Weights of a small transformer language model.
Size: 12 layers, MLP 256 SwiGLU, vocabulary 512, 1.28M parameters.
Each number is 128 + 24 x the weight over its row's rms, rounded and kept within 0 to 255. Layers, rows and columns count from 0. The size above them is the row's rms in percent of the matrix's.

# layer 8 MLP down (transposed), 256x96, rms 0.194, rows 142-187, columns 0-47
size [102 101  91  91 108  96 101  90 102 105 107  92  98  93 108  97  93  95  96 100 112  98 116  93  94 105  89  99  92  92  96 104 111 103  97 105  92  99  89  99 102  94  99  97  98 102]
[[114 172 174 129 157 163 118 100 113 103 115 127 101  87 123 173 158 159 150 116 148 115 128  82 113 123  92 157 129 143 145 100  95 113 106 135  64 127 151 154 102 116  96 101 123 135 145 134]
 [187 137 153 109 116 146 128 155  90 149 135 127 157 114 148 150 106 119 151 109 133 119 144 112 106 120  91 152  93 140 143  94 159 115 167 132 136 144 108  93 164 138 129 101 156 163 126 160]
 [159 178  98 142 132 119 152  99 161 153 115 131 140 138  81 119 157  89 151 128 154 146 121 104 123 108 104 143 124 143 109 156 133  98 121 123 165 143 124 123  88  87 106 129  99 117 123 124]
 [180 138  88 125 152 115 119 146 106 141  88 160 167 118 158 100 168  99 114 138 140 189 129 124 142 145 151  87 128 152 102 135 132 144 157 147 133 178 155 172 108 174 163 116 114 123  98 126]
 [107 156 136 130 156 104 113 126 109  93  96 149 155 106 139 147  98  87 115 100 106 135 126 150 103 174 129  99 135 141  84 120 138 121 136  88 133 146 126 167 156 117 125 138 125 159 101 135]
 [107 116 138 167 109 139 142 117  80 140 134 120 134 141 162 133 152 104 141 104  95 119 103  98 131 142  97 128 154 121 131 107 110 137  75  92 119 162 149 119 129 111 132 178 151 101 166 101]
 [126 164 143 102 136 126 117 159 147 146 142 136 128 115 119 142 148 131 155 109 145  99 122  86  86 138 150 189 129 148  81 139 126 158 123 117  83 118 119 135 125 137 133 135 135 134  93 119]
 [121 174 116 122 157 192 130 146 137  91 138 148 134 168 153 150 106 119 127  98 138  83 145  72 112 144 111 104 113  86 102  94  77 131 116 118 123 102 131 135 104 113 114 140 128 140 151 152]
 [135  89 124 142 112  48 129 107 134 139 138 130 100 105 134 175  90 104 144 138 102 112 155 116 115 142 127  87 116 118  89 110 119 164 107 132 109 122  98  99 100 148 141 120 143 122 146 130]
 [132 133 133 137 138  72 136  89 160 125  98 112 123 130  95 163 104 138 160 147 143 115 165 119 140 110  89 181 114 100 122 126 159 155 147 120 145 151 140 129 142 132 120 187 145 137 140 100]
 [113 113 150 148 144 128 125  93 129 156 110 124 124 100 144 111 125 111 114 150 101 137 110 118  73  97 133 133 139 158 110 103  94 203 169 125 116 118 124 110 144 116  93 140 142 132 112  87]
 [106 135 181 135  83  82 112 126 120 116 145 123  99 128 127 132 167 123 106 127 140 124 162 133 104  85 127  80 150 114 115 135 144 136 129 119  81 128 120 164  82 131 131 107 154 106 155 155]
 [ 87 114 151 157  96 144 139  80 150 125 134  84 103 129  82 143 147 120 160 117  89 145 115 149 130 127 142  97 133 103 103 158 124 137 140 134 165  88 146 121 125 123 151 135 144 130  93 137]
 [108 108 177  57 133 168 153 125 161 106 133 145 117 128 106 125 116 154 157 154 129  63 144  87 113  94 135 148 151 115 121 124 112 177 151 113 166 124 116 129 137 105 100  98 156 155 145 169]
 [151 140 181 116 112 126 130  91 129 137 147 114 138 132  95 153 124 105 102 132 107 141 138 124 141  70 130 121 144 115 112 100 142 115 149 187 116 106 106 179 118 106 136 111 110 103 117 115]
 [131 172 117 154 153 130 129  70 113  70  49 113 122 146 104 123 110 150 115 129 143  96 129 116 131 118 144 152 116 109 122 119  92 140 121  76 114 115 129 164 130 165 104 127 149 147 147 124]
 [131 105  62  94 174 156 122 170 111 128 120 112 129 158 188 129 134 141  97 135  98 112 119 126 166 166 135 120 105 147 104 155 138 136 105 134 151  94 152 116 141 127 119 122  99 105 162  95]
 [109 125 164 116 101 109 103 124  98 121 130 148 104 165 106 162 117 133 131 138 163  70 146 130 149 125 108 166 139 145 119  89 136 102 142 129  87 142 118  91 132 142 103  98 143 108 115 163]
 [154 152 120 110 153 117 109 144 190 147 103 134 111  80 183 107 128 151 147 114 106 137 102 154 119 152 138 135 150 108 115 178 111 106 120 111 148  79 144 140 133 137 122 145 114 113  86  96]
 [146 110  83 119  77 187 125 113 115 114 175 129 113 128 130 154 106  97 106 145 108 114 139 103 149 130 142  98 144 134 187 152 152 111 141 119 113 174 110 116 155  81 140 153 139 124 107  96]
 [131 130 110 120 131 151 144 141 116  81 153 149 125 147 101 107 130 151 179 122 155 142 127 116 116 101 116 155  91  89 161 164 162 131 126  79 139 142 107 188 135 111 108 130 144 106 132 155]
 [122 135  61 182 118 129 126 103 175 123  93 120 102 156 110 149 144 128 123 183 123 106 134 138 136 109 170 159 155 136 121 121 147 145 131 101 174 101 106 161 109 121 122 152 114 128 164 124]
 [156 143 117 135 152 152 140 121 150 172  66 129 107 100 135 102 166 129 100  97 156 152 142 116 133 145  91 125  86 131 168 115 110 145 170 140  99 166 105 143 166 162 132 135 110 162 106 122]
 [112  88 127  67 162 125 139 131  88 139 108 140 130 120  94 169 127 103 115  86 130 128 109 128 130  87 151 162 118  90 118 122 120 119 168  98 133 142  96 134 141  94 174  92 137 110 149 123]
 [159 100  73 100  66 143 121 101 145 125 142 113 122 130 143  98 110 125 118 134 111 132 150 120 208 145 133 121 126 121 113 132  89 118 175 148 110 148 113 142 141  85 119 162 146 130 118 161]
 [ 77 123 144  86 181 123 190 142 119 123  96 104 144 103 123 148 111  97 162 139  93 150  92 115 106 121 134  98  97 123 101 132 164 181 109 122 154 140 106 143 153 127 138 134 140 108 145  83]
 [124 184 130 152 126 111 133 137 137 161 116 120 111 139 161 162 110 125  68 109 115 101 160 120 184 116 105 123 129 131 112 141 103 105 126 147 137 112 133 134 135 135 120 134 151 123 131 113]
 [137 103  91 167 100 126 138 102 182 121 158 182 102 110 139 137 144 132 134 155  63 112 146 122 103 156  99 111 128 140 125 112  86 148 127 116 147 118 152 141 157 128 102 131 130 143 125 175]
 [123 100 138 119 127 128 127  97 134  40 125 136 134 151 137 132 111 107 134 128 163 142 165 129 129 129 130 188 108 135 124 152 132 103 132 162 131 108 108  82 136 112 122 136  96  86  99 115]
 [112  90 161 131 109 166 154 137 130 151 134 124 113 145 112 116 128 128 150 132  94 141 157 174 153 179 114 121 104 150 117 155 118  95 186 118 167 151 153 132 124 143 156 129 106 182  98 147]
 [141  94 112 121 131 138 167  98 165 153 173 140 146 121 127 124 161 113 142 124 115  73 141 116  87 115 126 146 127 116  65 101 149 113 115 154 154 105 151 151 175 136 121 143 133 155 169 114]
 [117  87 192 128 152 130 150  92 147  98 139  96 151 122  97 141 181 134 158 145 133 124 144  94 146 135 137 126  94 119 156 107 128 145 114 137 124 114 116 105  84 174 142 106 137 140 158 153]
 [121 127 116 111 135 145 108 131 119 179 106 101 109  89 156 135 154 117  95 139 132 133 137 156 135 126 118 121 114 100 128 129 133 169 151  87 138 159 113 130 134 105 119 159 148 118 142 147]
 [116  95 154 142 139  95 150  87 125 115  97 139 121  84  98 104 113 109 191 156 174 118 128 127 115 150 144 100 125 122 156 154 129 142  88 141  88 114  84 144 144 154 140 138 130 141 126  74]
 [118  91 119 129  94 160 134 137  92 153  98 130 118 126 147 154 120 136 114  72 110  99 117 115 132 166 148 118 112 136 200  93 147 111 138 171 140 108 131 133 125 169 142  96 138 163 154 149]
 [158 165 148  66 119 129 123 125 136 162 140 147  95 132 158 122 122 142 149 114 113 142 125 106 149 143 119 153  99 178 120 124 128 122 112 154 116  83 113 117 125 141 137  98 139 182 115 159]
 [144 143  85 156 130  84 158 117 109 113  89  85 152 167 138 139 115 111 115 129  99 152 154 133 121 139 108 106 147 130 114 147 109 136 127 107 145 128 149 121 134 106 106 131 156 120 123 132]
 [148 176 214 125 156 116 139 144 129 129 121 114 103 121 158 126 147 110 150 110 136 116 129 128 101 113  88 141 132 143 144  92 155 138 103 132  84  98  83 139 127 173 138 129 129 139 109 137]
 [145 123 123 164  78  84 112 141 142 110  91 171 127 115  71 129 126 160 102 146 118 128 139 137 134 108 160 173 137 108  92 183 156 133 119 164 126 154 145 170 133  91 164 136 111 162 101 132]
 [117 141  85 131  97  96 103 123 168 133 146 147 120 111 123 152 107 134 110 159 137 114 101 134 105 160 125 129 142 111  95 135 110 143  70 171 123  83  96 149 107 145 168 131 155 164 109 110]
 [117 157 137  98 190  98 143 130 115 100 118 113 191 104 127  95 155 175 116 163 146 144 132 112 115 134 133 141 139 178 109 121 153 117 129 133 138 133 149 100 120 176 137 108 136 170 134 145]
 [136 106 112 125  78 144 129 107 167 131  97  92 130  97  96 109 145 126 144 158 158 158 139  77 108 121 124 147 120 131  85 142  98 136 130 176 159 125 150 134 163 119 147 126 125  75  86 128]
 [127 137 125 152 124  99 147 108 181  92 101 133 154 121 123 141 132 139 114 141 116 123 121 111  92 114 106  73 128 133 117 124  91  70 121 109 117  68 132 102 111 143 125 135 119 134 129 119]
 [135 120 147 144 123 149  99 170 154 105  93 143 111  97 176 134 108 126 135 109 170  61 164 138 114 156  97 116 111 132 156 152 140 119 102 141 109 150 130 200 115 156 122 138 122 116  87 145]
 [132 111 156 125 121  88 144  85 121 140 112 116 141 149 140 130 134 121 113  71 143 142 123  97 112 127 138  93 144 170  89 110 136 141  98  90 134 134 127 136 124 151 125 145 184 155 188 170]
 [ 91 118 159 126 145 118 109 153 111 137 111 112 101 135 118 116  82 169  94 115  67 149 118 134 117 120 115 140 124 116 155 115 122 132 153 147 117 145 152  96 146 112  73 120 108 149 150 114]]
# layer 8 MLP gate, 256x96, rms 0.352, rows 143-188, columns 0-47
size [102  93  95 108 101 100  98 100 105 102  97  96  95 104 104 102 101  98 101 110  98 108  92 104 105  96  94  95  93  92  98 103  97  97 103  99 103  97  89 104  91  98  96 101 101 103]
[[155 152 126 156 137 133 114 117 145 167 137 126 144 111 127 136 138 145 138 109 136 111 113 131 154 122 133 141 134 146 149  71  97 160 179 156 106 129 133 120 101 122 138 137 125 182 139  55]
 [142  95 166 110 116 161 143 133 189 120 110 158 161 132  96 106 143 129  90 158 138 210  99 147 141 136 153 122 114 158 165 139 120 116 120 124 127  96  91  67 109 150 144 118  99 139 157 121]
 [144 127 136 113 104 112 134  98 151 164 186 140 161 138 133 135 133 148 136  99 167 144 128 128  95 142 130 107 113 101 107 135 139 128 143 129 139 156 139 119 120 138  87 101 178 161 149 114]
 [125 142  99  88 125 160 141 124  84 153 134 122 141 135 113 114  96 143 118 159 120 117 101 117  81 110  91 116 132 147 150 137 181 141 136 116 109 161 111  95 116 108 115  79 125 116 131 126]
 [110 159 112 106 174 103 147 146 145 132 120 149 146 156 174  80 121 157 127 103 133 114 116 139 127 121 118 122 118 135 160  99 152 119  54 100 128  96 117 102 154 132 160 181 132 138 105  83]
 [141 159 108 122 116 102 142 118 141 129 122  98 102 120 119 188 119 116 182 113 117 154 100 107 162 148 162 129 154 120  92 145 103 141 123 136 158 105 119  99 122 138 130  75 121 132 113 141]
 [123 129  95 166 130 158 114 127 130 137 159  92 120 136 128  96 145 122  82 154 160  85 109 180 105 161 119 118 134 130 111  98 132 146 127 106 134 137 126 118 120 160 172 136 126 112 179 121]
 [153 144  96 114 113 115 149  99 108 116 127 140 111 111 115  87 101 165 142 113 153 128 110 124 146 117 160 151 117 103 155 153 130 153 132 121 135 115 132 111 132 129 137 150 155  70  97  98]
 [113 123  81 104 155 125 124 153 160 141 117 133  89  62 110 157  98 126  97 141  98 141 135 113 134 131  96 126 103  88 127 122 127 107 121  78 102 133 105 168 166 135  99 122 128 125 121 123]
 [159 130 167 167 112 120 143 141 165 176 147 147 150 124 122 132 112 102 146 143 134 158 111 104 146 129 119  74 114 107 123 141 144  92 118 132 129 137 111 131 121 163 145 139 115  89 122 128]
 [151 137 113 121 118 122 165 108 129 118 111 104 110 116 157 116 138 123 145 139 131 146  76  93 158  84 109 105 132  87 147 115 145 165 131  74 135  90 150 104 133 148 137 128 132 126 120 146]
 [133 114 123  96 109 100 178 133 103 164  90 169 128 120 146 130  92  84 113 153 120 137 110 139 188 138 146 120  97  98 149 146 120 117 144 123 128 167  81 140 128 128 125 137 134 135 136 126]
 [142 121 131 165 109 157 125 161  92 136 104 104  86 153 179  95 122 143 154 124 113 132 111 113  89 150 128 142  90 107 116 143 121 128 135 113 115 135 150 102 102 200 131 116 111 117 142 154]
 [130 123  90 124 113 117 113 177 117  87 126 150 144 115 131 105 113 101 141 140  99 116 108 121 162 155 125 125 116 119 139 100 129 165 167  71 125 137 137 138 134 131  93 119 124 138 132  94]
 [143 148  87 113 101 135 123  64 133 156 106  92 129 128 156 145 149 150 146 136 127 117  82  92 119 115 130 143 122 115 134 160 103 154 138 115 136  97 131 101 136 143 110 139 119 170 127 135]
 [121 126 106 148  90 116 163 123 139 143 153 133 126 150 125 104 135  95 127 163 145 145 137 121 114 128 140 126 129  94 108 138 116 105 107 120 139  48 111 122 118 127 152 148 172 177 163  87]
 [100 163 137 156 133 146  99 142 139 115 149  96 143 105 136 158  88 144 133  94 144 119 114 101  88  85 155 115  76 126 153 132 135 148 156 106  98  96 103 173  93 113 122 158 107 124 140 152]
 [167  63 113 145 155 133 123 101 104 161 131 140 130 102 126 111 117 136 104 100 162 146  92 152 138 118 106 117 136 158 179 138 187 138 112 100 132 113 160 111  94 131 162 139 112 147 123 106]
 [141 105 104 109 100 120  92 162 155  88 130 124 163 119  91 152  95  97 134  97 131 102 126 128 156  86 136 107 129 131 138 146 108  93 136 146 154 108  97 102 142 109 135 121 112  92 115  91]
 [160 115 125  92  92 111 139 173 122  95 101 182 104 134  97 109  85 124 135 141 133 123  63 172  93 111  85  88  98 136 181 129 104 131 122  89 127 119 128  89 127 147 106 133 103 113 167  93]
 [120 127 111 143  96 116 119 126 112 138 131 108 143 106 144 180 166 138  99 147 172 101 137 141  98 146 148 165  97 104 110 127  99 146 129 185 116  90  84 119  87 111 118 144 134 106  97 138]
 [131  89 112  93 134 106  91 140  99 172 161 156 128 162 117 139  66 149 173 121 111 117  75 120 103 134 132 111  90 106 118 136 120 110 146 101 131 123 120 132  99 150 145 133  78 104 126 179]
 [120 161 135 147  83 107 164 164 159 144 110 112 180 135 127 125 168 146  95 105 108 174 121 108 158 112 140 115 128 101  90 114 149 116 180 136 132 129  57 110 110 117  99 132 136 139 156 120]
 [126 129 109 115  85 130 114 130 129 154 159 142 131 114 149  97 112 152  66 117 114 112 123 129 108 100 123 151 128 148 109 132 101 126 184 136 115 144 159 163 151 104 108 113 138 138 134 135]
 [112 122 117 115 128 110  98 100 127  97 182 116 143 114 116 128 109 152  96 141 174 167 158  98 102  75 123 143  99 132 176 139 134 147 101 137 106 131 108 129 147 122 129 132 139 140 143 173]
 [153 116 123 125 114 166 121 105 122 171 150 142 147 110 142 147 143 111 156 100 155 124 125 123 160 139  90 159  90 103 106  75 155  94 145 114 152 158 159 127 105  97 134 138 138  97 138 130]
 [148  97 109 134 129 119 129 130 105 138  88 109 113 134  97  99 123 146 100  91 138 154 148 150 116 119 139 182 106 119 133 149 121 136 157 111 113 148 179  96  77 123  95 103 136 107 112 105]
 [128 145 133 125 150 156 149 119 133 114 159  92 135 174 107 142 128 110 131 137 137 162 106  94  74 117 124  98 101 109 136 106 109 132  91 138 141 157 109 141  95 103 169 153 102 109 149 156]
 [151 129 134 119 133 139 120 127 136 132 121 150 153 122 133  92 145 161 137 105 170 119 126 106 167 125 154  81 104 144 128  96 134 138 155 175 127 128 121 124 153  86 107 165 138 143 140 104]
 [123 153  93 130 156 184 144 151 110  67 161 121 100 157 118  95 114 129 135 123 152 130 156 130 125  96 137 114  91 138 151 129 122  84 112 181 118 119 155 144 152 105 138 121  87 138 154 159]
 [119  94  88 156 101 158  88 113 105 136  73 126 142 152 170 106 161 146 104 143 167  97 131 110  95 146 129 156 158 123 143  93 138 125 187 122 167 138 139 158 104 163 128  96 129 124 123 108]
 [159  91 125 144 129  97 103 113  96 108 154 102  87 135 128  92  76 117 115  91 162 115 120 149  98 128 137 116  95 112 124 160 155  83 142  99  86 139 127 140 130 110 153 123 128 125  87 117]
 [122 152  94 115 131  79 121 127  97 115 160 157  97  94 146 134 106 148 111 122 131 126  76 158 115 131 154 162 120 117 129  99 134 118 106 130 136 130 141 150 139 119 130 120 143 132 118 141]
 [ 89 119 131 134  96 157 101 146  89 158 116  94 149 119 118 136  92 118 111 120 117 142 122 102 113 153 143 111 108 146 141 125 114 127 111 148 120  80 128  68 131 121  76 128 110 109 130 128]
 [119 160 156 116 159 139 123  94 135 116 101 138 169 126 127 164 137 112 150 146  99 130  75  93 124 142 143 136  78 138 161 170 137  92 131 140 146 157  86 154  94 162 162 115 145 158 119 124]
 [142 127 160 113 112 112 151 149 137 150 133 117 142 149 158  73 116 141 127 146 122 133  92 104  91 140 165  75 145 109 104 151 103 155  74 117 110 133 153 124  93 118 132 113 178 128  94 152]
 [139  85 120 136  97 131 165 100 116 139 127 112 101  78 147 146 138 135 101 175 113 117 115 127 153 154 116  79 133 106  94 146 121  89 128 130 155 117 146  75 145 122 119 133 167 140 148 128]
 [ 95 154 144 102 125 122 149 134  77 134 128 134 110 119 129 138 131 166 154 103 148 135 116 126 159 121 127 109 131 125 101 121 144 144 129 135 125 153 124 146 180 142  71 111 154 114 101 117]
 [141 151  82  94 109 128  98 131 103 110 102 149 141 146 104 163 133 128 157 124 161 177 145  89 102 133  82  80 126 139 139 144 102 110 123 164 115 119 137 148 132 148 159  95 141 147  89 102]
 [134  93  83  64 119  76 142 115  73  93 138 169 124 108 119 112 109 169 155 144 167 138  82 120 162 117 109 145 124 110 156 155 116 151 139 143 149 112 163 126 109 118 134 122  92 130 135 103]
 [ 96 115 130 150 167 118  80 102 119  91 159 106 137  91 119 103  75 104 142 145 129 113 110  92 107 133 104 122 111 132 140 138  78  92 137 125 135 138 140 149 146 132 147  92 104 142 138 128]
 [139  84 107 130 125 142 150 123 156  99 109 152 168 163 147 111 133 129 100 130 111  90 144 172 110 139 124 126 125 104 116 145 112 122 147 108 136 134 162 148 129  91 137 134 135  86 103 107]
 [116 124 109 170 132 144 146 145 179 115 111 132 120 122 134 135 170 126 108 155 151 109 122 114 167 127 105 158 150 141 177 119 146 107 113 113 122 148 161 128 116 111 107 126 153 146 154 140]
 [152 100 139 133 104 145 121 103  85  98 132 106 148 131 142 155  91 141 146 112 118 164 115 128 139 133 161 152 123 117 128 133 155 121 127 134 169 139 158 126  94 160 164 119 135 132 121 120]
 [111 119 134 117 188 169 107 159 154 124 114 107  95 135 174 160  76 100  97 158 124 170  77 150 153 116 144 166 125 182 132 125 144 133 118  86 108 124 103 156 121 156 108 141 155 124 142 101]
 [195 145 147 122  68 117 141 130 153 151 129 110 154 149 106 124 103 152  78 128 138 139 128 128 104  65  96 138 109 115 125 140 151 143 135 120 150 158 144 115 105  90 166 135 127 155 129  78]]
# layer 8 MLP up, 256x96, rms 0.366, rows 143-188, columns 0-47
size [ 99  90  94 105  95 101  87 109 102 103  95  92  87 104  95  96  96  98 105 114  97 122  98 101 103  92  94  94  89  99 113 108 101  95 104  88 100  93  96 102  91  94  99 104 101  92]
[[153 117 111  96 122  99 113 116 112 136 119 128 104 119 151 134 143 120 107  86 138 126 148 122 122 140 124 118  76 122 151 121 202 152 154 106 114 127 173 118 150 103 171 102 167 135 121 159]
 [159 144 155 116 114 149 124 121 154 138 126 133 136 130 135  97 147  96  91 157 123 129 136 104 132 129 156  82 138 127 104 117 122 151 138 101 123 138 168 130 123 105 115  89 143 148 172 133]
 [145 128 159 130  96 134 119 109 114  95 134 124 121 132  97 115 106 136 181 128 155 104  88 126 132 112 118 181 101 130 163 160 115 112 120  88 125 128 152 130 125 140 121 108  86 147 116 130]
 [ 86 156 151 166 145 160 104 110 179 106 119 122 117 120  95 148 142 124 113 145 140  71 133 131 115 149 137 107 106 183 131 118 119 112 133 138 110 123 114 131  93 127 136 160 130 158 140 139]
 [119 121 118 141  80 116  95 171 132 138 155 158 113 123  98 124 148 154 130 122 147 133 149 140 136 123 104 113 141 149  76 117 167  88 118 150 131  99 125 147 139 128 105 119 127  82 128 117]
 [133 120 116 124 159 124 174 137 131 107 137 139 159 100  99 150 105 124 101 131 144  77 127 151 111 101  84 130 138 112  99 178 153 153 141 124  92 130 171 134 100  96 142 112 135 147  85 125]
 [142 133 113 115 132  93 142 179 104 173 109 120 156 119 136 140 114 111 166 115 151 121 164 115 115 106  98  79 138 125  81 109 124 122 109 129 103 133 120 137 117 166  98 107 123 114 112 106]
 [129 134 122  97 122 113 151 105 141 108 133 135  98 172 158 103 139 133 111 156 169 183 170 121 128 137 129 147 144 119 142 119 128 133 131 135 107 158  94 148 172 147 129 125  97 110 135 149]
 [110 101 134 152 148  97 172  90 141 102 171 146 111 145  95 144 131 110 101 124 121 131 109 135 147 128 143 179 137 130 150 115 103 119 134 121 131 145  78 135 128 108 120 109 147 105 109  99]
 [ 99 161 116 122 173 121 113  90 113 117 108 113 130 107  86 150 152  77 118 106 172 138 166 145  98 123 125 131 102 141 100 157  88  83 122 151 130 118  77 127 179 124 132  82 129  97 114 143]
 [102 131 156 135 120 183 110 148 130 154 100 115 105  83 110 101 143 101 118 122 115 175 155 148  87 130 157  99 142  82 119 128 107 108  88 109 174 114 141 126 143 105 155 170 127 122 118 156]
 [138 123 133 107 172 147  73 147 100 128 121 121 125 125 110 137 107 127 128 107 115 155  92 141 120 136 128 120 123 153  77 142  87 146 107  78 122 110 128 117 122 144 131 154 125 131 138 134]
 [ 98 116  96 123  95 102 121 146  87 127 143 114 117 119 111 120 132 146 115 128 109 167 127 148  91 111 100 162 111 109 132 141 160 155  95 110 146 128 123  94 133 130 139 140 178 129 142 119]
 [119  92 132 134  97  83 161 103  94  97  92 131 145 123 147 116 108  97 110 120 166  98 130 161 114 122  86 138 102 117 126 115 155 122 128 119 158  91 114 109 180 140 169 141 118 147 139 157]
 [122 149  85 134 128 119 127 119  99 131  95 151 116 127 141 136  68 168 126 107 125 121 120 137 134 118 189 139 141 151 132 121 113 146 118 193 139 114 129 135 127 113 122 143 108 133 135 144]
 [171 135 115  48 128 130 133 120 157 161 135 124  95 134 119 127 141 112  95 132  90 130 128 149 148  50 113 126 145 138 125 125 126 124 123 162 102 163  89 126 171 143 127 137 116  90 127 105]
 [113 159 140  88 109 149 125 111 113 115  78  92 154 117 138 123 153 120 144 104 132 141 135 140  87 118 129 155 137 130 146 123 157  99 115 148 141 114 143 163 116 147 132 143 132 173 153 139]
 [112 160 121 120 105 132 127 116 127 115 143 115 100 137  83 108 151 178 121 122 156 160 122  89 147 101 140 121 118 124 131 151 105 140 130 138 112 176 151 126 162  75 116 165 149 160 140 111]
 [110 107  71 139 134 126  94 113 104  96 125 114 120 116 108 140 111 132 123 122 130 135 138 132  85 100  98 141 132 124 142 140 115 125 159 109 141 160 133 128 170 120 127 123 108  74 103 112]
 [162 114 140 123 137 103 130 140 121 132  97 117 154  83 127 100 123 109 150 125 163 122 126 159  74 147  73 102  84 105 100 117 142  93 159 126 159 141 132 142 130 108 125 144  97 133 153 155]
 [ 74 154  97 144 144 150 131 119 139 170  94 119 137 197  83 168 151 115 170 111 158 129 169 123 126 108 118 104 128 150 127  87 102 143 134 168 134 114 128 146 150 123  86 142 122 110 124 127]
 [138 145 101 150 109 143 131 118 134 156 157 112 154 101 157 161 171 121  92 123 112 136 122 104 145 170  91 115 153 135  77 126 133 121 130 144 161 138 122 164 117 108 138 117 167 129 109 151]
 [110 126 101 141 142  85 132 165 146  88  90 134 132 148 123  83 165 104 126 160 120 136 152 154 117 101 135 113 138 179 119 112 120 151 116 101 126 151 113 140 130 125 169 136  88 136 161 139]
 [164 114  87 121 153  99 142 121 128  90 127 160  84 145 171  76 107  93 128 108 102 122 117 115 124  83 108 153 148 111 139 118 175 164 101 113 114 126 158  89 106 103 137 109 118 129 169 123]
 [130 121 166 185  94 142 157  85 116 146 136 118 125 135 138 150 145 149  74 130 133 118 142 122  90 131 150 152 148 130 106 131 122 141 114  95 125 119 159  93 168  90 177 127 104 145  50 159]
 [132 168 140 167  90 130 123 163 166 123  85 103 161 118 101 127 132 113 134 109 139 142 134 120 116 168 157 109 179 100 153 133 173 118 129 168 115 135 115 143 121 105 148 136 136 142 141 133]
 [175 147 132 106 104 137 161 163  96 135 126 113 142 133  91 110 106  97 124 114 152 165 139 114 154 115 113 124 128 122 127 134 172 123 124 121 130 101 116 122 114 120 141 161  83 104 156 140]
 [149 140 133 102 116 132 157 103 137 120 117 143 127 163 129  73 143 124 178 134 147 115 165 184 104 100 101 131 118 136 149 120 114 156 112 130 125 108 159 133 110  88 120 108 151 130 120  87]
 [143 156  75  68 137 135 145 149 127 130 127 139  99 146 121  67  90 129 117  75  88 155 121 124 115 134 130 117 109 143 154 116 154 155 153 167  66 155 121 124  60 119  81 108 114 124 138 109]
 [173 114 127 130 111 132 121 118 125 126 151 122 111 199 117  97 154 122 119 128 124 144 114 123 117 140 146 131 128 140 117 131  83 113 113 151 116 131 119 125 133 111 123  93 124 116  87 124]
 [152 106 144 177 144  93 139 120 158 178 122 154 115 143 115 161 108 152 135 122 107 116 154  97 105 163 109 124 132 144 146 140 123 129 120 135 158  97 142 119 112  97 119 176 147 134 113 122]
 [ 69 147 125 121 102 104 169 101 148 124 138 164 120 160 103 180 155 143 115 147 108 132 144 131 145 142 112 113 111 131 131 126 117 105 141 125 129 139  67 127 125 122 161 134 142 166 132 139]
 [197 147 115 120 121 129 146 181 139 144 130 158 144 151 164 126 158  95 136 113 102 131 103 101  94 135 149 116 137 120 131  93 142 146 156 113 100 139  87 112 128 131 155 152 107  99 113 113]
 [104 136 130 124 100 116 143  88 166 135 133  86 158 116  59  81 104 137 111 102 153 181 144 103 134 155 109 141 138 105 126 148 125 116 122 139 117 122 123  93 165  97  54 159 132  84 127  84]
 [142 159  74 153 124 130  81 151  71  80  68 144 130 130 151  98 148 108 144  96 121 124 116 157 139 147 142 142 152 167 156 117 175 121 155 162 123 104 125 120 162 159 139 116 141 121 116 116]
 [158 133 130 135 107 165 151 125 155 129 131  77 113 141 138 117 121 130 101 147 172 128 139 154  98 140 116 102 130 133 130 170 154 172 119 144 127 137 179 123 134 162 115 110 172 142 122 127]
 [148 117 142 145 180 130 116  91 109 118 124 109 136 139  80 145  98 100 139 123 154 149 135 113  94 143 177  88 119 106 108 163  80 106 119 133 127  87  93 154  99 136 101 124 163  97 144 162]
 [132  95 123 117 147 161 139 119 111 183 129 115 138 161  89  85 125  97 127 115 115 135 111 122 135 157 125 131 120 106 111  78  88 132 134 124 139 100 135 149 145 177 124 160 158 143 117  73]
 [122 138 126 144 132  61 134 136 164 140 148  96 116 140 115 128 135 119 128 128 103 108 124 146  99 133 157 132 112 114 123 102  96 115 103 115  90 139 131 142  95 152 137 153 172 132  84 100]
 [120 149 128 165 155  86 127 125 123 160 144 109 173 112 103 115 147  94 149 158  77 140 145 123  92 167 163 159 136 131  95 125 176 110 127 152  93 146  94 134  83 153 140 134 116 112 111  80]
 [105 166  95 149  95 159 152 132 115 154 121 100 101 129  96 146 116 129 149  83 165 106 149 165 132 134 121 143 106 115 169 124  84 152 159 126 175  84 119 112  86 139 132 161 120 119 108  77]
 [144 128  97 119 132  98 132 126 140  99 131 112 131 141  98 166 167 124 166 155 123 102 116 141 135  73 105 175 117 113 107 150 127  80 153 161 139 122 101 108 133 124 140 110 103 161 135 154]
 [145 164 120 119 150 154 114 138 127  91 143 154 146  91 135  97 157 116 157 122 143 185 118 138 170 145 125 136 131 147 126 158 111 129 101 134 107 121  99 138 119 145 133 129  87 173 119 124]
 [120 103 115 103 153 125 115  95 152 127 161 108 107 118 134 143 164 123 102 149 114 158 128 170 141 142  82 122 163 156 146 148 146 126 143 128 158 131 214 119 121 124 141 129  83 122 108 135]
 [141 150 130 149 192 101 159 149 164 125 131 104 159 160 170 140 140 162 109 127 135 125 108 110 133 119 134 136 133 115 126  95 169 138 125 114 135 126 141 132 114 121 132 154 146 152 155  73]
 [130 100 143 126 159 118 101 126 128 102 136 141 135 148 157  85 127  65  97 160  94 120 113 154 104 163 134 115 129 137 130 176 125 148 167 163 136 148 114 167 182 125  88 145 111 131 107 130]]